Weights of a small transformer language model.
Training: 120M tokens, 14686 steps.
Each number is 500 + 50 x the weight over its row's rms, rounded and kept within 0 to 999. Layers, rows and columns count from 0. Numbers have three digits each. The size before them is the row's rms in percent of the matrix's.

# layer 10 MLP down (transposed), 512x128, rms 0.171, rows 220-245, columns 0-127
096:529427560534486419464503492456482503468472496522533464481539508488539464474461529527499521541477518439450470493537541529555470488486512462581491473433557556527474492540484269535564500563539498532625526569424456527489465560599450479523502505466430478548542636445394527549534405496597507509543500465442487499575550505509557487469528454524524487519379490567545420470539436484492556447482
121:560483522489506489552571548491479610478473614462461571411416474585436471434480443590481455442501470488521486461432557531519451435450528409500552492527458564556528512447577485474464469563359420484492577582452485555541562597503517432493569448516524511560481567403570574524540545552468516491537498558496487554479413522473443523521554472523490486536437517540468480520412464484558521467457
106:521518641535514491570524555531519578362581441469499511561501566463430563443505471474550462438494489481502454573453514478505529444638469465400427503489549483503578520474511515557473500487485426529536478552462511458486430467575564486506484457420564444488521481486568544522494536481472492532449533431447558586536465530435420571563549566467488550436553411437588464470537426501557477457481
086:519545477447519464499527527548428444565481518493546487601499488580561517433473487498542486519528468442502431510549492514530473458440467422563519518520546455568520454591361404453491412468553541548471458439513533539530440477507533490491544536541436538507527506439555525461526448544543485474549547465545607527541588453472620424438496591433490430428615476429476390484544551463452444489524
091:480481452520508442486370495545519510441449530504509496564502531472451472526492486492494495427524518486437452581450469542607601517504522478517567404613446432545428550439535486499559510515466457526553412503463514527463542523529462379508525432438503545527464552476618407495524530473542447606476433458422452624475501551484570570502499547549492523493393528578501455511497457509582551521494
100:550616519467498515535531500476423448526544424444479489448575491490643454453432505472517516509375463489451544509477515489530538473504490473516525498492468513482582471509545335453437464543547507511495395538441521583491500482424561451489537521494523506403511480491536563502458538581407479509531495453512548584483570569532549423629586538507505477505472566363539536546485531492503473478482
097:507430436515541489554447493564532589557429385451469543379490496410528543498433481475554509511477466518453467518440506525501603419418499482490500562499431475573413515542457523524537503521473520511549499521455483569504421561510512457524584491505524505496459489558488540595485485525504554533415460457435496431446514550521580469516444604373499515538588537497555502504503439533663542442507
098:531434530506532570512462501534500389532453511406572490417501426564447475443509412437504599510456561608529512505488471487427460522508535539469490473461493433425519469548417501584529451518586641567536490443545513516532501474531536547466423533442515426488460523445527590476494635495520509463471452507520443532522538560518557467456441579479548562486525532532483558521423440501576482402505
104:454468493497510551494464503539487562488552518536466492479498464507623634597440511443443400429429553498498536543433487601460536555580493464364543502513561526498478538485379475525463528483542526451457426504463508495504512455495610479484478465399533451518531469541524505499449489526521538620471553484542483464511566443534434512597522471459495459500487524373522485483618589506491439494511
103:462521504533565479457519463505471472533519529468489535462495471501572592437559484426511496547448367562527508600489438421460562451486555613386522464545471494565440468495414428454509494591452499482553552361511440571574533479585538426511513436519575600490531405515483487464541459542463477549531521475532562431551525542556496497557459547477409526432484466494511482520467516542515427477516
102:499479545500580410483493521530436454518525565542471513513434541522434400537561418569477528430454479580502564567570418491452446458494479626514465574491458518584524480487420588474508493533570521506496575551549463479509437538498503465484473511489537532556511489531520541497478430356498476428498523552434476449463445419610503480493593547507485472590449459465419617521478444480500497514584
084:452446448439502580515536512461360524445476455494529471495466515493470438555413575463465546482573515462534546565477608504482455463515385542517486515553454465491537467434598624504454499465532471527507576484513519511528550489465495508502539508491501553556539510551668515429475659397558484505445528434482471543488504554431523551535501535512423539452583491461461550474471424470507465485502
107:491555446574379425471540589552516577489505437509540450463489458486511453426575509497514446512513505526467500451475436500486475504545491514569508528455570429514454477492533516438539408470547565423440533417477476520519558588489522566468508525438538415521507493422384492500486581482576486455617461444461509520597603458633548560512568484470500570418528480509495405478504454540503512549496
099:464481422452471420519437535492484489534510526524428510408560482585451488479439547557492515502570518575447452444601440537511479470468522610515492534509448507437582504408548592436586449477404472556520495546526532468516518430522474461576528516510416589443575413524485476562459421523391570455527442534545470449450517559466483527527438529551525560525423496517470526562532557483585458537444
082:475503467461529495486479496501522509506427609538483503486618471540522584477544549420549439519507569506454468517489456553423545522497542472500519448504502417414436534491531484498464421498435460500511410484549492510458491449489505488483458584567422604457418449607538482494659543496489495432489512535550569525645539502448405483557482442519516499573509487452528460535601480408489538559550
086:550482559445567422493503400453500455551445499537491477480499537537423532563494433551556483494458365481458528535573489463496421470521509557551497549562411508454481446473520439503458525551482583524562509536459493492552505503585488488449458532631589472438461488486488477581457489487544479626535425504451515587450466522578521449576376477442605498495482486488544544471500389531531561493485
105:455473551492546567563602508633544473525496360505561512540504502502585429444449506457564554428453530494507515488453522343556427512430507555522477451463474498540498432494554512566467561541486513540424491531527504556556495623518510471584453476466553541516515421453522450467534494546526562452449489385467480474452513448460515451508491602523474500504561608456428473544543500449467481469490
086:504529476432470478506456463540529482533554494400441526402599492515483484551523506419601446606488582472450448532556530507474531505566549522490447423492524598478477581489599486503527442517527519427473594569478497501464513466528464446443477613512524428413525603484485438487538564517518567500550435467543468524526514435568546495542537375580460433496501557461515460405511442483468564476537
097:472455447492532548549594514522550561450531555492481506452551455407418484422484413527452515510458493546445467378534503419599428507559450438460486517475571535481439491422627596448525508426508507606479527495590509494444556475454416521495550501483510507533514585571421550512505585501540517482528558458448428561556448596509407471475459536503536494497531483479557497465452559449528551479504
092:490464533578468471480580497468443459527468497450459600426544537619443491478498492522571488494476482430453439486414572566414479583501482494461475509466529515476597528583583429490607544464421630547513499517489538457587475514529513475505492520500537488498481508450552503626514604480446487524487478570525431363396536469541475485512504471503533505461494500426599534463496498450440473533450
092:450486488449424490610477507525509447424559352490466501438527534439643448478553579493449500564518494505445483473565463489476458508446522580557561513491510572483548478446496407492520448403482486450437477514518507431509562490527435491508605472604438517521491500566568422511496514512479490544590429480484495543572561435500597487511557535466477433597448473432524492451546504450516523544569
110:478513534526512423434553548526603550401531477487530541492516410415482547520501436478501454498519473571450507505545519308438476555493572539460432595502435424544526448440552564464580492565493474444495502527522522512457505498498493555499540562533488420429560454512570426543385526424432541475541472424507538546523446570462494484556541577438528471504524443527574493517516512482469593465520
098:363506516455543467556519490523525525507510492499545448503530434483610587561497525469480416515487666403512476469423480441421468522501586505548472480413531502489466455498544463474650438524592489543487591576494468446530485485503487522520490530589472539460436541519606492526478479431526491529502472540526514476501547454605492417444455492532470423530450478483497444393528511495504575542539
105:554524530457494514437425419516402408442488465462373441537440511488500517469476595489590582479457498569539530571551479527529520543501466477518624502472490454639536526510557488470523529470511435519547479460505477492550492502594506499454505443499397543541477443501474448507508504609499519556529411478549526523570494567482600467515597472502470427483464587546507461468464406504489435424433
101:530473472532447550477517560484545401528543408492526563495478544512522492548542437494496459398472548512494382501553424521467527603557471383499477508511566428482468554519554448571535560604464499531560612485465501465406441518508561494524454434418474426477525478392509474482521462497576494558463579562451515567482415537519561551503533519487567590534423457476567496493463445509493483438442
088:511643428538522361506557507461511489636515480535395506411579466512518514522427496509540449486529533519560548487515474504519534515554539547482492519515528569423602585449531429470547521536454473471469434491510451451450454492490471500508470514520462488431469542481494446501536398462446516445509532458473452452401495542535568604508535419479466569574467517528420535539430510486588585566434
# layer 10 MLP up, 512x128, rms 0.161, rows 221-245, columns 0-127
103:429471482493489507459443463498540537591506539495452431497509497506548426397387511494560449501531460541522570447505573621439539459425545553548474474529528489471544451469533490518517578469442499553469435463552549480522557604495526538523493397516449461529410547508454547501585495499487440475524525550601393462507484346505483496504431465542443474431461502530421533580401526558523526519554
107:468400477490458532401438462569489521640522583564520509528537458530478494487499471549483552462552431429433624470426506451547477516384522516470465506590489519489435485550516524421531550472492512479460489493467475465412543559498449489576531528550450522492571534506516499455579533488472359524485505534440426430482510486575558498485498490574383470452548564454446553541513563550405531471485
094:490567501503545413500478494497516588445539616523507401522415512502413441488494561488425516487564475587424479511508523564469433474470557529474496502545536430390467547483489512567497461567508484550467483530450528511537597545567537603381496456458573454503531501528488571449475495424454545558426495438521452583523523466568508484615440474462490509470437398514458534470434492598493524524561
099:502640540536452441533468469472453475481470514526497527510436479443473419399446459443532417475576519499538454466548578560498576429477582591565503503470476527411419595540493470468523500488461576501511517496587507515416534524388482610485539480429517467536574489471522589481477548543569537513515549461466536501480459447510533422508453478485439473538448446515549534439367505562540493530583
100:487568516519544491396478537502514537470596488443507542510480449437537519543488503511424527355459483487457461459420515509496646519522536515504531535429489575452455437545559468487603502435483471585502459392444528501466486559431540455521532476501605398529425542548522554454521506539552549450517535543512427473462450469492509608457495451500401526504531601486545384496522541498472540456454
103:483442503604388586512454474494553503479480586509451499537483375525536453530504524541487541557442416571479507498488469529500519525489445542434475487475401500533514480520478468475488651526549459492426565445473501549547535485545513550456449453513410458519569370547505567437473518411554409513521523520498375532505398463514562545566518484568429514508550529497542536573520466467455575530505
098:463545440463528502431505393429496617546455546483563534551430416560493466518568531556425525504509447454528482477455483451400461444441474502653563575527461513490508483437536489458477464582501440523505446526480510535576441470512431509541497572582448561497533537582502461456540561496443484480562558499455510457456477449426429625598473492487440483500487525567538407471505541463500528522565
107:558488469487462515465446432547529587556546556611483597627510433511552427482530454529515541568501353435453522466452512488459505481522558481500528488549474478456532589543492489549487522561496495507467513466456454510504516529444542492459491508603534480609566454504482607429445563474452419531449481478471486586517401511510519562524460466501358491523512404406490424501540516531475527542452
102:460487421515558470477538551526544554435493461440446552491496520536531482434492505517478550566526556570455431516556565561581505528391512522493559437556530529442487550441544445504514524577570480465411486481501451478463581616524493613488440476564454523524430425507475537486615555470504367540549453530531524459473448491440387527530549464529516436470464458508509484486366505449469521544576
105:569510439522512494458552479370535533458509422481515494519533494485489505406529507462484583554466458473431506548526588501487475485506481509607631508562537514391421491566584498557533471417479535489531533468535513404444571621480536577385483510478556540484418502504481480466435524564550466566490473528504509577569449501532489448581474466468485537496460383478441455527503458575439503436530
089:565536542645516326505495435481527490486579566511417494524547504418489526515497464462546512432443510451475467512554443549533523530442538475534497464517492476478528633525507479472506482502503527438614551452473441440448477536517463555511478480524477424498543541479461416573506480472464447445569527492555567467478456419466507418492541485502559537583516404576542544508506655580527521501520
108:502482498516545468426505430426498466477527492510605514583480551586502425517468444429461552469486566467503460535472461523450618422456461575579498454520543491576568469536575526519563507516458515489471423503522550450489504504434489401564466566482370473522533522485493445412453512537469473422586528573453572497519537483461406538494502462497516587575461459599484445479364545493496492557481
105:447528468500473540443537484463511494541567468460554471456475499378495484475482416571535424491447531486433480423569479508420487497529545493456623595503435445518461470530549481538580550480511479482492535524468579536502570433387543587499462537436562448507553434502508518484538502582511522497395605433429502536560489588434530548460505461568378442464557551573517503516438446455473532536520
089:471541583515512569477376449422440520519518494440489492514450465555435448445608429517545509436504477501501465462415532542558566434480481570462470494473535536573479549505527500472453479555566484522520456471445581560480501641448507516629546488450510355552512533534457402466443428478483571507602421494499514514397475480526553508463472481474500524389472455511547487515497480525482506476570
096:473494532451549477469494535513449478520499482448574500424574436383512469529622436531461558505513571444535451384526624574533485526471537527445514569514526474510462394482507455555513498456533591459518482435493546500481612552473498485533444526500508437556480438574515529422488482452510441443424488547579574479583457478444563551422508417558525432514547514593514485546483573504492544475569
106:588541468543496569419389492432439513512603499624465537451520425506515515447521514514483489469479417461385511519514475468466523487560536484619483546458532389529444487580542454513483548505422440510459526479413547491479526471388544518453505513487502524517590402581542574419532537529508480515436594518478490507503463535470517638472481507453523490532468449439518447518459438558555543541506
086:480510574537407503497471491481544482535414521591558390535498430518512474453444480546481559498526471453544520509462469432464450516460552461533598525551467396535520530466526554575483475449421522495505476480562449459548490534449473509449502445500483464634494471445446553451519433446447458474537527503407637533485416512479429477555582523449484512542524453569458594567467592418515511609524
100:532535439423502474438515454439447480456519644524459572556490524572470519551430429518461588574543476526473597534487489501536513392515526536542618496508507467594420442571518486509450513524534491519389481577552502474481540461491579482460474493484387538503534382496475512475450549508564502501471451494541592474564508452450530539545436487452482513504442394527607519457454568533479485515563
092:482513509428470484469478412535554474527638524487606486468509469434518497420451415442456572485592447459430444512545499554490535507518480513464562464505504466471432513517497530507462507456524537454509502480476577524508537534483497537562495589522411370600482481486483490451439505480506492465481475393438584610616482555499536461512541465490507530616511412519428515515397617511450527516484
098:540518555514428457483527464545494522579530497467435442538459507475415483458513520501450532444561475495431594412428601535486514527472485476538469550574544452540414550445526537497480526558513410413529434484420558477401467575452556518550512552484521556463411520435474581471443504456435522609503458541487494500575522518447475556586504474448522460511498430522404613501479530589401511482450
104:546515483558529437454470536457539580450406501446431615437472516481464503526606501502496461479516489492439439448421548553484538533368537518516433424579543473446423520422590502540509501548425552509473484524508489441493509566474567635563461510576453462635524480573463404484508512518472485454600525541594478421548453535527544516489518473539480531542530478527446437465503462483511491463508
104:560495496563506485545345587538520553583600486501553576575572492534487438491493459524506546431434486539442492474490454465483520402520512477444404548452458514550592457459559502431549523485439474522472480534526510480549467515346477492542505407548480547452588542555535522444528499465451412475512496464492480480478562503532376561580509495584461571538472436506506402492470490458459511476471
103:408503457500461540503575427377492462441517466469547528456556469510409442531565449482512500483480562577433451476532507454488456449503624558511456577493433460458481355481537649535574540477474510506596540499591531411540477506471516541498475455584481564449409503517489476464522547477557496460457529530545545500459526421543466453572496514504470539412530535498483580489510539471566499528582
099:511531566465399578425561576485475448425447553368577377450487461491449430444453591570466528486529564450501458467476472548473465569523550482470528499521463500462460511524526429477596594533468499442560498459607514550463534495457560493481545523485558454499468462471413502503506543456620536402525415545553548513540488483485503428540469450570558577586515482459484532451512537511494509539481
098:511496594442515576515396549519540556447424481503663521557444479522480467476506541528486532542450479543490538490497407487376525486534470543500514638556566483575431415423517523643458501470487474513488445583441536490571549555455509480534472423473450469594490518524490575441513489542512460465508485417497531623560531455443399475530468474546515477447461479516475483527530493495494487512498